Each number is 128 + 24 x the weight over the matrix's rms, rounded and kept within 0 to 255. Layers, rows and columns count from 0. Numbers have three digits each.

# gate: layer 4 MLP gate, 704x256, rms 0.0991, rows 13-47, columns 128-255
# up: layer 4 MLP up, 704x256, rms 0.0976, rows 13-47, columns 128-255
# down: layer 4 MLP down (transposed), 704x256, rms 0.0886, rows 13-47, columns 128-255
gate13:108173131167073107123170060151114082150114103185132143109108102142138144084106123119139129111160125107119114096102128138113105169104164148150115105172162128083105112141106152101174087154094129118116132117140115129078106126189107126128145127148130116160179079118135139130125137142154148107075111158117178136134105122118090188135103114122168121142140131133182128182108129149141118149106
up13:162145077108158133143151115114163148150121154211139097152115168108123125111102127151111117124097109108147119108120148166132090149170122115140126134138154131128128105124142149157153128108097140141119162138127139106086117084108141130101104136111082108136131068113152136159089123146097132141103115157164137113139128126118124144144171115140137153189097147140143130121112096142142089107105
down13:138184184138126124074160090138099143143130086143101140100116145143098147138152129105146148125182105135139116115127107127117108103097154134113116152162129124105153109077142148099111110168153138114114134148138110130088130136160094094142187131105163048117145113128152147151130123137150113098134134181135144131181103132122163135107085126144115139132128119156156116134133113127137121095168
gate14:162126123146127148126115128132142141134131123136110107146141110140116137130133121101103149177093154149114122153070105114129135118118126179151120139105146128117150133112144131121067142143106129114140139146152129137116148128149140123164106110149138187127115100148109134107150117099151136126164127126106107136162116143112156173143087170170112130129092104135102143153125116145165163101121
up14:133110093136170110164083147131168178102138100156103106117124162122106100091145134112139138124137148120108084150152134086148130158129131195176117152122108151132106132155121172108097124157124125135177112166161148149132117119134132122152096105181134155125171093128106113114149105120136132092137144176114147140147090134140139123155113171151116116149118101178142125138107124126141152120155
down14:161158117155104115130122103165125123175135113105164145117131160141154141145136111135114123126134072086084155112149121131126124098134129099140147156119117142110137116150099100105094114149148109141104128154144091178138138135097150139145090136158127115146128149166122116125137136113119115097128117127144160121105145141142131115116116109147118108163091135139136143106151121128128120127114
gate15:171129103137114121132133121132184136108183117155156153139128131171080104132128105129144130119112094126099123093160162137129125098139098093127113084183138113136135117151102090152109081154093175131111170118147146147112128115140108144166163094159079127155109141123111114134175133130118107097139104133173121117082145131105095115169148113117147116121127131093118137134092128154146127102103
up15:124102093169094132134100143126097112083159153081136146098150073107154134137142132149132099140128107139099172143122114133122171149089174120133143119159148151177077118121125123092125126107134150141151099125176112079158135157129147114118131148113172131124080099126123161124109105142127099088135119145072109140158148105142102127105114080120136177095113148112111109144182126116106140082120
down15:139126138150126133082152098085114136096112124125123091142124122111089106113141096109157116107129089152155078157104152182126113087110166142137130126094114153151118117098133115143105115106097177121115126159133146108095136111109112103119096168158099110182106129114149148107124158135153103141130092195101120141123072132113158088134125149123137133110095112081136115095156134149163134137091
gate16:090125095116106126162113099087154073107143124118196119112105171126126115128109162116152155114095139189141113101116141155120080135138126135139136151121123122111156124107124129103148145158128086115059162085124154155149145147112128093088115103127085122130184100103119110123122136104190187151136135155116141080161152150144147132143127100178154168146103119109091143103123131129145098100136
up16:142044103114180161109124143128137175111088149137190136135119094109089151137078096152135135115135110098135139161193151137125122127124135136133155137143070135078131169125135153104143144120157146131095116117154142115132129133144137113163099123127148107134172117105166153115099132143120110143117171117140116134138133123137172140100121102152154133132106159112156161140128079133096109151116
down16:147126105111118134109148135146129108083116123175119143106133144115116186157160110092103132154127129060135159130129113109129105111123091120135146139102127150119134180088075156134139132133107194123138116147159122130124152142086151155107163127173122130112173159102115107154126154181149124131135089144156128128124127113105120138116100128138094144111125108102088134069109088124131122124110
gate17:113128132177140082125118149096068151120108091106093148114120132106076098113177136175175096150097124128143130122082135125144141104116121129140086155122152131118111102160103118158119139105126144138161172053137113163151156111131140077118131104116102145112113119142135155110099118133124129142100133149117139155156118095111110152096090164116152115121100152122160103144120130131148118155161
up17:152066126128130150125085148116132138110137140115143106121133141163143113148112140139142125096145139114123127144136118130157103111113128090147130091142107106165142159127117106148127087112147119110126097176130107064131094139106142120142127106170123163117140161100104126149142150131103134119135111131113119159140117145166137096159170128134125139122138059172085108122173104174099150052103
down17:110119149138124151091128123133135144154119091105094109140113134113125136169115108146122105119123139099130142150132161133123141079101137173119111111123124121116102141124123090158127123144158136119108109161137100099128096133161116152173132107103119116130151170084048126098112142075099118124151120135108111156126138107142103095103096152148116120134123095131108090135113137132151112119130
gate18:113177111138107101143074120108113120151122079139130149166131143173112135148136101086139126141154149159106113122126112096134143103125131149133130111147112130129085127130123122072138116154114138095150108128139102140112137107090141138152137134119115105152101102082111106137151113114146119141133111136131141139132120111137162131116125166123147131124132123180122080089151119116168104135133
up18:153132108152132139131175187137198141117134143170177105124132148106183160148113154151136124129128124090095131105160153127118122111178092073148125104096090135110133159165101122137173136126063173151087133173106158107158128128140144065131117113155115137124107134141127209109131149130140170134116102107147132110150160133118145153092155134092113135183124119118143118158137139182094111129112
down18:134139144148128127134146122092089117157131118115156136117138172175112094125134133123138147148117143113125155126111122144104111140122164169137100130145120141118081157092138153063141129119122129125151096136136076139127142109129138125135124175159112122130132094093131103139155113131129159156131127132142114147103178123172135093136171164121113164134122169140118130146129136104158089160127
gate19:092114116139118129116149097070114117126140117122120090117103122134096129130100122135108105166191099134159093113151146138174165153141120176136154105129120123112072175183124127136138169145135147129125098099091144160129165143144127105100122134102168139155141145141112133100133115162157150106151131134141128114165163151111107098132135125138094135123108154124174092111128144124157113163130
up19:194115129156106149119125113128161114118113142098150129190148102096118151149102109148125152130127171142122119152178110096118128104117152108146105127127156135133161085151108168147092098089141114096159155150097139099122090149152081102109197084161074092148106086095133103155113112100160108151107123187085169118096098086156152092167114145128170087154162138099102117170137133109114143155124
down19:126121109140129129139132117077145099092063113135135123118116142102105124144092138141158144114161154137127136119127121155110134152128140134158134171141132159090147139132130118114114134145115145114142119133117195139117125138165131099097106120118134134115111119124125143175109114164142120141106132141102138100109128156102111129125138141115142090110128115127131121105100152124104150144130
gate20:148152121104077109120128143135126108162119158111116131103128160131119145142079115118160119128095115115131108104124110101102155154114124088115089091098154171170152141145168114134123143142131103108140152112138154123152154146138127129137150107174168142138128132153159176130099107133112124073080130134140154140141111126121145128109084141099139131124127100122135121095147149143143124182155
up20:143125136126146105133129128159106099129104152113110117177135141150105129129128144139128101122122096144141184099094133138117130115137124125095115165145126089162126169104110099138115095150123146114161133128179129130163139066120167169154150180119113145129117136137111087115155133115111131100080161151169104091141100120127142163129116099158156149133118136115122172082080145123123109111157
down20:133161104112091131123181154138134158128131136131146109135133107124111157132142131133100145119176124105127145117093109119127129109111089174142146158154143132147131108093064172101179143115150125136103114138125065096134130140095158154103144129104098145092142132104134111111106081116137118166094143152130145148107139096121123123133167176148143126137110134139156134109141125080137135136108
gate21:137133098097126151136161144108123157129152119149130138163129127138103134106118102106149116085152119088139104103128134108120089146118148126132154148145091117124153134107130066124137110117124106104138138131113132142115172155136151123157110153100164121121129082102141094133143123114124109120172115164141131116110088178119119113124135134105130190144131115108118145120150101119158097149132
up21:125096170118110089132136126111166136092124124095140132122162141116142099152145140142107123132152138113137083103170131122120114149089146133161147124168110161157112152145119096123124092153147128125107156135152140182136132129138141116140122153120171101106110157138077121175149167119114107137158140128140135121102123180091081150135155153133128106165135105110124131115103081092144094114147
down21:127074153134143130118131072180160107134077082157138111091112176129110064107124120092155189144108136127140143116128109141129084168100103115125126146147101143146137112086082121118124111102137112158139108145156138140123144161152149172133111143127139131160124149149142145112096156152141126137101102122132151154135126130148100147119144091150153177115150175149124092129159171118081143099166
gate22:144129110095117167099155158113139143128108121122141130117119127120131140129114114165153132111178166073164097141114178155163133156121140139122129148128155092094104134173134170161162111119100101109165131119153121138153114146114142142148157131179132069098154132076109155114086090123101164158116140131128110151145094127161137115148194141151178119147122103076133173106127127124126108121158
up22:117111138150114120151152126111095131150192111155177112119142147112149131091123115115150130168122142159133121115126110146114139140147139161103139139125128124097121143168105125111148119118079132129141108142108137092150144147111134135108173121085194106141135121170128156157114132126154099133112159130070132129133122111141190122105064132115153112116137125182159106145169131106141104124133
down22:147133133143128131107140145168099101191129134145120174149142148147142117134087154143113139148176101142132135123122155132152113095099150109100127098170112150118166064115073186145161167126148106113155121157144124129154138140091164172160148162196133124116109110139117169116116142126114101124081100129144132110140111080122099130173166142162155130097121140124109117158143075114135136155103
gate23:135103141141134115126147135138099095078095134110125104154147181138159149163173109148165110139119118127118164106160115071114079152149138113134149126089143138162163149139126112163130114120127165051104125130112103137150147120143136115180084155118124148141158113133095113083144080098129116149157152145081144158193142147143117166123119130151104177168124131156110168097138136146172130088145
up23:141159106148119083107104093141171135143141115148089153091137117120158108174097140102138121154134112147133131159126159105109155137117147121129086145123121128159105109122133138110115112090168114157137133116152180141078118085101171143136134138134117141123118150128096136186090118096159119167111123112171134112140149139109125170114135135117147123075124118074129118103124122100118141187114
down23:141146088098134181119103083100124167163118112145133165146124088135123095142098149113120115156153118131148098109082102111191132118158113172129138127116142115104117107073072128111107130169130116152124119092115129164125123131133109128139138104175152132148157126117167145095126100138138123116121105130134143140089127132093122099182130109147164141133111162112126088174108092089089129130137
gate24:102113136097113137114142141119115104128157127114119117129112092152093129137121123116106118111117136121113140138153126102126119109118164115127139123134120133141124132089111122107101140139108154137124130106079127109177135128145108148114153127108163104138158158098154127117141095119092084137125128112103152155116104131130123139149128166072143104105164121115115132142137132115115120121113
up24:152109089150152077095126144108145098125129142111139136166132104132103123184125113126117151131111096091140152131133101126160138134173136159118150177090156114107150107113131131090166115094136119122149136097118080115160134112104163148129089158074107110143119123100156118127073093133163120115167133157115116110087118141134145123141139144117093119146140115139150135125150075159104183107158
down24:124109115134123113082127143125196164126125154129066110168093104143179158118132185082124108110142141122077114119141103091116181181111145134103114133103142120092113151100121111145129146114125134158127140114132148118150097096143071187109177116102133091123090164123132184044155129091142129107129117125148094186114132124071127103162136152137165121106138128119120140104152160104096147176131
gate25:127132100143145153142095095136178129137109131137138152146139148102096158117116138153155085124138104108137159125157149140130129117134085166158150183098115118141091125127099138132133151108121122152123085180116113151094141129119129101138123130181162115113139137141187164104151131148137160122146155132104146091138142165161123112154069106156109132157107158136108138104103139120130087137116
up25:135085117147134138127109139134130081145118145178130156100136128136129133161113165157141145072102138125114115142095097101128130116145140140113184141146097178145138130126162128117123139125116153174148153176110131144163111128166125140118107137131117133086126146067107167140157131106116094174166076111122111136119097137136135075106149155129158123093149144146098158113133138172144140151132
down25:161108115099105127157121113148162169112169136095175087104097128123071137123123125131122143105132127103141134138143178148128129107118097148141119112121160090089103104119127167196131133109154106102085151146123124118116123090110101106100112083136136106157092129148108097144128130122134138129098150135100157147109155114116171150138133133125130160121129123116178124110097128116082120089087
gate26:122153144105117133101078149105148134111137170083155116128106107143118116099135141116093145144130151100109128134123096151156090085113121106152149128095129151128135087094119121152170134127102133133153123172111134129124184176135119136132129133160080101122084111087117155124133121133142136123124149140138141145096140193148137098084099127160137154119134133114128137121142106145118140122093
up26:103131124114130128094120153138205110090109157139124128151122154151129154123124113121085134136125127151121124194145133124152090118161120205161143116073134126101154108130155159162178177137098085105132097120131125139138161137120113134074101096158119097105087127067145152133136114105148130133147133136116093153120110152145140121132125161157130129150154173117077120117135133112118096133122
down26:174123124097110119106160136150141121128106134099140127116139128105139153136148161101146103091139134148141132162126157119140104156094125178160145147147127140122102153140109169160133160135102152141112092161137139151108099142143097170092121139146158157137119130122187132143104128129138140128138120125128123128147055135106167185152131159105127118134159114072101122147136103121103110113151
gate27:118115152132093125111148126140162102175095117163170095121076123132147134139121113149110144128144118108131085139152133112145131124144126144144094079129123106129121136071136112139155112135156125123164131073132142109093125132141127114121110107140146129112100150128146131111097125132118142136111144137135168151167144141163120114147112133162101121138130132146150131132112075119135138156087
up27:103171109135133134088128108123171109110147152167157100145089091137168113078110098144153166115173131131138133163139108096140112117135140122126130100121149126114105111130126137145107123119132129131092155111131128145066137131135114113089112170163079132120124155135137117109119106200112117116094150146125186141108129142120171113184118145143153137139112138125155156079132131123113119195160
down27:152154146092099138120120149083131137125156103112152133106127152147111139152102091112121147112140134130137138105136097117116169116143154117110140154178136171062115092115120131103162101115133152131115120150106132131150134133109133104124087115183077107155113088136138138144082132145108172141111146098134140109139146135147147120117138131146148168129142149128120129084105104089126121110122
gate28:169136126097116096124137099121148109141120179181133161160113166146169097144155104098096173144161119148139111119158111156127102152113148137132118121152140114123104123113121117103152144113136143094164121090141189106112101083112112102103133141146144092123159108172115127114117129142173154071096107133108108160184135162132131104131144135137147171151124108122102134155094112107163130088087
up28:097118158163131170125105099115107124118110124091165153179125116084148125072105147114161153118086163149141111157103156117086149135098108104163188126144114172142074161130128146097108085167082073171100136168108106122107141189145134121172128106141098129118117098101121142126150117143111122135135110096145167111076126136167115124111107116092118142142154127135117104125143099156106120123127
down28:113144102109130128163111122116125175135126113118138140144121149159146123112110117093100134161119139123182116155155153090108138134116124141153127118122104131154092148108104156123133131122137154123086103121114123111174112103122106111126127129150166131081148103143107180160128132096144142121146106119117094124137111159148145124134165114103140141135085131136140151153136145165149171111130
gate29:131119095116139132066114096126078132126093134125085111138131163104095143095146096134144149151141121133149116087113136125147097188128144102150132157159096129131097121110148174111128162148072184092161123112082126140139122150149117085150145112068149123152120148113118139123152146105101137114133119159122146124135122157110085106099148145112115155120138150107163121118102131132135121132099
up29:126142152105136173132117117124088150137173133162094107111100122136152106110103150128072142069123101127123143129133144146115168128096106159119114112105191172115163124138081045095146127101151116141101129179137128126143136127047152105093132133209104099098161086111117148116093116167162135090123144125156105105133142125134129114141177126114135151149114123099103119180154077149112106139122
down29:157175114168136158057126115136102055117159170127110135111077170090124155142190094111096161173154128122166146135115134138142145171070134081139162063121085128144127114132118132095120158149154168092145132098127134128126122108135155106099144121146121075137126033113079094142129147100097109085126127152143143150125132177149166101088171140117125159157104168112117100150141100127145146140148
gate30:113161108144092122121123138134128129138150136152117097096114153176112087162068131118118103120157127147111121105104133173130130147162084135142108087108111111131111113149123160131154166134108143148121130126100096106107077124134151112099119104132118097198115128163140127105121139133129131136171113104132162103167125114101131107110134118148136128129133133109120124163119123115100112114134
up30:142094164099125130124151081158136148164133150136164103156145145112145174136158143122139091123073086105150153153155117105154149138094114132114112130133178140108122167109140100149083090143111170182191156118135171127077100123118123143125129145110137153103143151108140163117094112117158103132113117104095109113168113131117124153122129157129120128105154128145112117111101115143140140135127
down30:125128104101124132101131134076146149120106093108109148135106162130164110147165128092132141138155188126124084149128115089161133130087167121145128110148139139123125128083091103073138123154143135108137134154099142086152138123135127081152100110143147135096131120116105131115150143179123131102132067115123134114144151176168113138146153133142109106144125126097129138094114115161158137148113
gate31:142131081128107157151148159114084142149139157144165075145152170134128124115108104126130122131154156110153157105146155157128121156143119095146108139111154125107086094118145130137172174110096106081142144143150136120143116101159145128136142087132126133140138168140142103071050146113104138129102089164139114103153122146138102150105148150126153135113109122111103139135164119140151111133063
up31:145142110182139112149158130146132111163122133127113100145196140166160166156099157103153103133113134151103147111110135119142145174157076149147127164101147127129094082131140151163128147097154117101153133139159117124124075109168156146090103121137120149205139152151178110096107156130179089167143133143166154109078103127110135176103155114089138136120151114143122152146131126151112139141141
down31:110111144116166131150138099157159125139146096153106125135166103149127132089090161165133127135107141137127112124126111106121129123138144132094168154118145142163127200114134179138115145127129141071130110129135132140144143173123060144147103116103141069124142132096142140183122157105189091124137167088158084085090145112123195121127133092117109156144092114161130117163141113107133116149180
gate32:121131090105152118139136120130143131156157085067137111170113131146167146102118154131123093132116152104114096106124159159149144109142112122113095163152163115140147163118108120118134171176109154135148156155126077135191131128137145090135106094158140152163149093120139122158135152059080124094127094149137117132118139139131139153108119162172128123144117163113091155126158114097119148109101
up32:161117118134136159115090116131169086130107140133131105124127129126081126138100113137131133115116075136129173160141080115134106131109121153102126136127161153094123122144144122113121125102140097139125109125175114164109158121160145152074135141111169130134131168120113142122116118162110121148121153151144141100139137127135131140100141121106103156115125137093154147095100157094112119111119
down32:125121125143096112140142105068148131124165153124119111125122167123150101088135115110165138129125139128146135138140145149153142133152115115137129141133149085101101112102109122139138148148106116130127120156083128114156145171129109083143135122156141130138145129129112132138111133100117129154104113139123110121139167098104142116121140140137145115137139124113129133120107084140141128144094
gate33:087117080149105142106126107127132161147161142123129119118145130109122106065174074167137118135132131112115114146162108132148147124126113114136171124112155156128154120114150180097151108175132117126114088169077126121145119138193100116086117132098136098126101127130126151160097170124102127138134119084148157109125133126154153138139184154077139166107145104173121147162094156125119111132123
up33:102128112156111087116112113116123123113144132121153122106157148143145099103127112102148141159131167107094122124138113113088046131154130160117120133106117146130149078091121123166145135148128137113054172110118138160131137130113112143127108121128147143103117110097149144128146110153136102120105146114092121141127080153159127151114091150131114167130085126156104159138131135140135121129142
down33:131141117167146108107138137150127081098154117134146110101121132111133129118083119102119116150097135142140116111117128140107103095142144120125119116154146134095130148132152090188147131116102109150123183080098158161160115095086134145169136163163133081135123066145163143170117084115121148096128143166138101176144101103102110127107101101169121126144154198160100172110149119136132141140162
gate34:147134114140123174128109191126125124091145170142109157127083118099100105124125112162129162095147114123116078117168147105146150118086172113145096119131146108127104125108101114160167118115140144120128106137112122126154120133186151156094172134172166162113163135145149049135096114172117101111095120137125116111156124140087165183111130116146160084103113109127132145087195141140145100170142
up34:115179141148144148135121100114160145128173106161111137108135119132109134088156132114142142124129144117097097133144148125131163142129100118145093142121089116153091123124092093122150097138147129134108130128091114136083117104143155120137102099149145160136113155124166108137164127093155111120122086162156146062102121120103132164117126157171148129099121164130105130125140138118071123134108
down34:136113083074113144090147127128165111099070128109153127121143159169118137151099157130118112112130130125118141144133083109110108094143097115079115127164138151144150113136151131099130092152090139145154131133126110139174122144146128098158115131163103093126177131129134128079115139111137140166124168094138116162117146159167128099139098134102157174151152129156145099155152146131116118108110
gate35:106179143138088102081128091118103127144134124130098176165155127132119148126113107066126156137103121125108136123142123133131114143121104126136099055099127128161152123115133110089139155083091147118145123198138161136132095145148117147128135138110114113150091119105082074087132111122115136112162083128145099110089174156091089137079192157139159108157137149145117138165095100143135178146114
up35:134126131112124126127135093118130147106119105150135110111189148099167148097144097105119173178129142132134174141128137169116107116107121148121087125101093142163151095085116119126131191136136066131098159136111131143163146098096126120142136178164125100068147102115134137132139095128150144149078139130108143123131154090132123120105115092143113118092121106123176105103138137083139167095101
down35:120154098125112116134133145122083130112096097157113152089101170134155175117142099132120145098181085112096116148061114094109167134099147141097116080154108115157124131130124138122152110136138105133128163153140146085156110140127116093096160128096111105123097107094125128168100116147133087167159099131093145147148186178150136149133161117148164119119134135125122157126133127093128148101073
gate36:130125152116128123153149126204099136121137144111136119146128129119168127114139110112122132121124129149097112163153151126123145116140105146137105129148120139143106139102153132142136103120124140149131096134164142124128109146150125162151132124118128146139124144122134153149153123109123090110105123112104151136129153114142116127085133124127115103102117125134116137150147133155111138084166
up36:170134110116150117121154163118145149090129160097101158148140163122158124134133131130104159157120132106110090129133101109104112128094094121106116127162160108140173094094137145101139135180119110144137125115124131101115096103150133141167108125119079123113061129125120124129147118124151104128128104135118131108118093132145125122137147130139146147135147125117164117114146141095129133120126
down36:115127135113142148109129108000125127157150118133128140130122124153116152162129102095117122114145131137115111108145105132126128127118145095142133147137096137146109146113122128143127106102142158163118132143151116113157146142104144108121142129115151125135152096132139161152130121116132133151151118146146137129132134143112143137140158112133115133121116124117117150103131124131168105132138
gate37:144120129114115150167129144142147133102106132157175106110164120143141176116146098123162110093155134146122095146102163147173128169170133165127124092132131162087129108159118133096088168122126148084166092082126148112162133146120114139113088133124180127145135094140156150064113138108122108115141140144122131143128116160108147130139155130104088122160127129103104152185130128120107081103108
up37:128140144114103146174075126107106132108087132139139131133127122121166168140095136136144175130114141103145132118148175130130132149132128165127152084085131173111172167149102134101133191131122080110101086083118151123126170149137121182116096120150172140147162164116114122113112114116136102119148070130191119126175153155118128149185131132108131126132104091106118121154129141156133101151142
down37:134143102091116131137104124096124145122122136116090126148133109126097145125132098171137138168120127149094167170143137109156113106168164124114122088098112137160081122127145069133116135127155122173109091134135102142094116072148109121123128105148189182132143133115115154101133145098118146116114107134128108161139130123133116115134129117138100139111111099128126126157129179131113091118134
gate38:119097099119114155134101089130158128088103128158076106158105136137132124153140140128116170077134127113158135133143134087087129089136126150134111125128130130146141148146153133137150103170107144117139138096108169119140159126156107141131165108162106128106129160136137129151123125173135144128133126056124127142099124129113125078148118149125109111146136106115118118133092123119136099134169
up38:142163113135116131163136146128144145122129148123107125092147126181140138114070130136089157119139089150117126160132126105124086168123162150134135128135095148145133101137102126095129128096130141107118121100125122154151108104145160145145086162131159117130148111116117106066141064087174094078134121118114104150182131156155135141116112118161142143136104097126122139121110146161152100147111
down38:112096164137073136124123113063099152152117111117140099110101150120141097092121129094145146134151142111151173101115161169108168102107121106132138114144161100144080130125092144147170200136145116153093105164157100167139106141139142140144183108092133139112166096123106118156126102120095168171143151173151132137110117132147139139129151130124120093149127138101124139114159102106156121147161
gate39:123115091141106192168128107150129143151138122134166096142157153118132107174112149105119100131102125087163148166131145184096155110148126128144151132115103109133099138178141178160127154135107116159113104148111120110095109143126167146121134106165134118151160146140090150093105168148126117104060131126152138124100157137158140093196107129100136144098136087142119098160125188144156105089110
up39:157147151133125114144097123107089119144117160118125139137128133098095147137106126144115121126156136115159160135140131146151106100114103114136156155146125125119136171130114104178132169121100078155130117141154113123105135107125149109146095124135124113165129142096115128109139121151105112134137157129134141119128156127131114131101088164145100106128122087111132090126091105140165132105095
down39:157143113156158151131117103197134131147141125137127123130142121139115125157116132132129081128131128130157158145170124189138130174132098166153115123104131068159094154160118149147158144136124138092109116152115118105095146151141136107148089155133116125124115123148099114145109164145148131132120124141137126149117141119101155092154097131110119149183107104154119145165128163137134122087148
gate40:116152140114137156084147084143100108136146126142083058164177116137099103132132125118077143133102128150124116138099138172110061139079124144174103115129115127127100130091112111102142129124093093141074158144140132117179163132163115097139167171101126121158108102090112115124175134118147126135145083144153116131150110146150123137109147123156104130132165143121140103139075118104089154087086
up40:161134101174107109129123132140108132132140144121129105129112144166104105102114127139154138133184118128136106099158100112090113116162135157110146163141097108151153154111139142134112139115108168128160163165148084103142119160109154158115130079122163143110130143143190153152109096128111098104137169145132136104105106167068083131141130127111145132106165118111145115111122152136139096142107
down40:153144132100131129137148124059135092085107123156128107135105092156107110151165117134071131129118144132177118126102100159125113118161095121133102076134148121135112131082124130125136146109133147152107139097091151099135153143098104138136140122106160128122123124113117155115148122119106149156097103154128135154128099178108131097103149144131146188129154150131136120146092139124112105106157
gate41:134104147152130127169116159142136118119091153146073116100128104146101118142119118168135139093152108119089128122167103108094161134085110157158135113120142152117146114140118104108120100142139117140133121123129096110123115160127114130141118061134165087152131104153134153128158110084134125106127158163112152121134098138166155136137119128179133159128100123121129117146099131127155082132119
up41:133131107108115184153135117141092151099130083103147140155107148158128129138124173121131100132132121116145105118108135143110135088096072130116132146163124143178160135140146136128151187143098143168103094127100154133122131078143134108127150146113120113118125128158104164095093079115144081130155125129155170171107133128136120151098149109137134155102116170118103077158106130150150125144098
down41:138100117096129155131181131133119123131128127130113135153085090087138139218111151156152164177126120127151120121102134111105102138128121098145153104151154147116165092100161116079140128113133094145091112121138124125129147104123126111142134111109132129100164087150138131134099083103112136129177084125102126111129133120123120119116130153153142099160148131126109117166101134183137112201151
gate42:073153118127088124106112106167113142114146124139097118144116147140108124155136178122140146133121128077092095094150117097113137171126124168136140118099119148123063152126144121140107167092128174115078106122094106180089138156098136088105104119138117143094122113140131129126111112125113101122113106131134155140134117137083129159133129152083170139124135122163123136140129129130119104145107
up42:144153102129132139115146147129113134134115125142085112095099172125091131114108127117155174156097106153131108107140100101114154123125105126119147088111136143110099118131086154114102144085134126086122144127128139151115141152116152100099100101123123129124142166149145116097126103170094087111112105148150183128161101120109175174198138169114160172151122144133141119159120096149108107138131
down42:099143104083160165109140090116095116136087137147120106078134125155149167138131102178115101106110143113093165156121100120155135125130108147100147097130128176118147110149119177116155111154136139104109124134126102136136141126106121111123107103106136136089105146132131170126114089120134138148137141102121157150133140069159124144105135124112140189149138124136179122106140128132134105110140
gate43:118152084107092149123144106150132129119189150100120146135134164121126097134157131107131183166177118118137104092114107106126142084144135129138120133149116100159129111088113147105156152132092128123134096102142116159171169126162077146106117134099122120143104120129112111131133148141088149134120101119073140170130185135157095121140088082119143145111149136132148134101121128134120117121142
up43:130149112180122161153152153124143140130111071122112132106149096127100087162187160113096111116109119095139091128096120108090132136143125103114145121113135100113119122169109158115103132111135154167107141114093131117165121151107095126128098108122105112117093105120119174129089144130112132100115159122131141119098143099133142135154131069094141154094059102129119137128111145168112133131083
down43:128095175107131130143129106154132118114124148140114125125114176160169101115138111117121124136116123104125160105130094142138119131121126135126157121087114161110102185161183118149141121129116084153120081140131131098103175111141116149130098121105119120142162105129105140127173129137154110136172106114134158110122092109079061155158091101170123148136123144156123142131153132084147108099159
gate44:168092093108118156104157124093157164131126145126115125118190083117084139134163089104078165148153132100099112112172119160166165111114151078140137093160114127153130126109115143143167149159108097147141116137114172137156083145177155096116116134155105113159149143139090125115124119149118097122102139110118114099128122117125141137136156167131123121112136155104102132166064174106135092154143
up44:087159172112138091131127161128174154112101152111080173126143134188183154162084139118107082127135109151166139144119137127104124133135151143154115107130197152135107099135125149078127138112105134095135141128135093169121153105076168137125123165082142095096159106113123175153098132122068140109150103103123101123106120107186168129081113129135144170136083105119161135103145140112134087096110
down44:106149164091134166128128123131145157160112100107068075146142149138144112133136121116117139149142152121100133179149127130148121142078119111166146135097151119158128092083158095126174112159119107100114136104153122107106133154069114110100120150117120109105146104147088120163115112173101112147115122077096108129135124123130148146158136120084129152121070129103092146147167156100140075134121
gate45:159141112129147118110139098066111131151133086132124097145084103149128098106108118117125145174156113146153103144105142171146148116139149137132130139150067133108138130104157148107187146102117114086112119101110130166129151117095126102104139133140137138145137105150123146115138162109148141146151110094107138160135149188104097091127156127151123134136099136107088147164130140129111116085137
up45:136067184131150106100160110127148134124103095131124136144113103143163133135128122135127158122130133142196167160117118096139139110139134124106164164152131121125114150146129105110109116107148112136136131104105139157099159129111127127154144170115164136116147093148098136116048117117164154160179133160138124090167138142162148118122133084125111108133163088139117113109140132115192107147121
down45:119129167204098090117157127133135148090095158112154143127099141161142143136108089157076145150168157129133159115102139133156123127132128101088151156101130117116105136148129089123126121106145145164100123122132175107112166129116119160132139120123133119122132136141106169131135111142127152144120127157120125135154145129154178128145144102111127116152136115121182085116102110148148127132079
gate46:143128133111083181157109115133115128119118131133124118115122133130148139092120077123136117103104084145084102133116159077134119123113125148135155124087164146204133122092088130131128098132132119144121081125114164165126154159147128128130126092144112116104140156125117135125148084157117130138096159104107148122136126168156133128080125165166122139158119126163107122143104130193106124150106
up46:111107102147105149144106167127132134128135113077156102103119135119139141121127072108118095128161119153116123112165119101114094118132145164107128129162118153132116143107130098126138142145130138087146116161070186138169110150108106076145100119070131105104162104166112163128120165102109180135129125123158154160144125132167129067112126111133122165096139122124089162153133135138168122161121
down46:145149117130112103147085082138121124128130186121114145148140130119114144131143136131140137135144101105074147090096102109130083168160147118139117110123131165165102116109139131149109098160165112109137092024146150159141119159133120101120120116163112123123124151126110145127151101116136105160136125088105119147118136164119140109122136137146148116126108141135108113080112140183124150121136
gate47:145091143120084087161106108089093136128127114128136126143142123097130131112115150133108120157158141118122110068105150144165154158086142146121068115105128141142147140141155115136094120131135130119133164107144120120133161161117125068122119138115129149108125145131100129134085131132120107093091156142115104149166141150091091148100087123127134065154121157136108107153134123133138126156084
up47:169073156142121058189084092143135125114158130137099131111121132099091148166118113155102105127148138131133122122117122097118127128129158151182113151126118189121094140152158118104117119146084121130123145107142083134137131161107150081125117136085148134121155101134124157129124179141182128138127137145105129123162171158117079148140093117116118128163132171134068125074120130148138146114077
down47:137123156109120101139105102137116100111152134087145129139114143142119123185106116114088100100106144152135128132091103095101124138156148150163119138145078172125127128154160099139095131110124123122134164101141111123119148138089145101117106130158138123145089093169115128110118151123148150114124113131098122155146151138070124108136105087138132127137082119101090099102152106127128137133118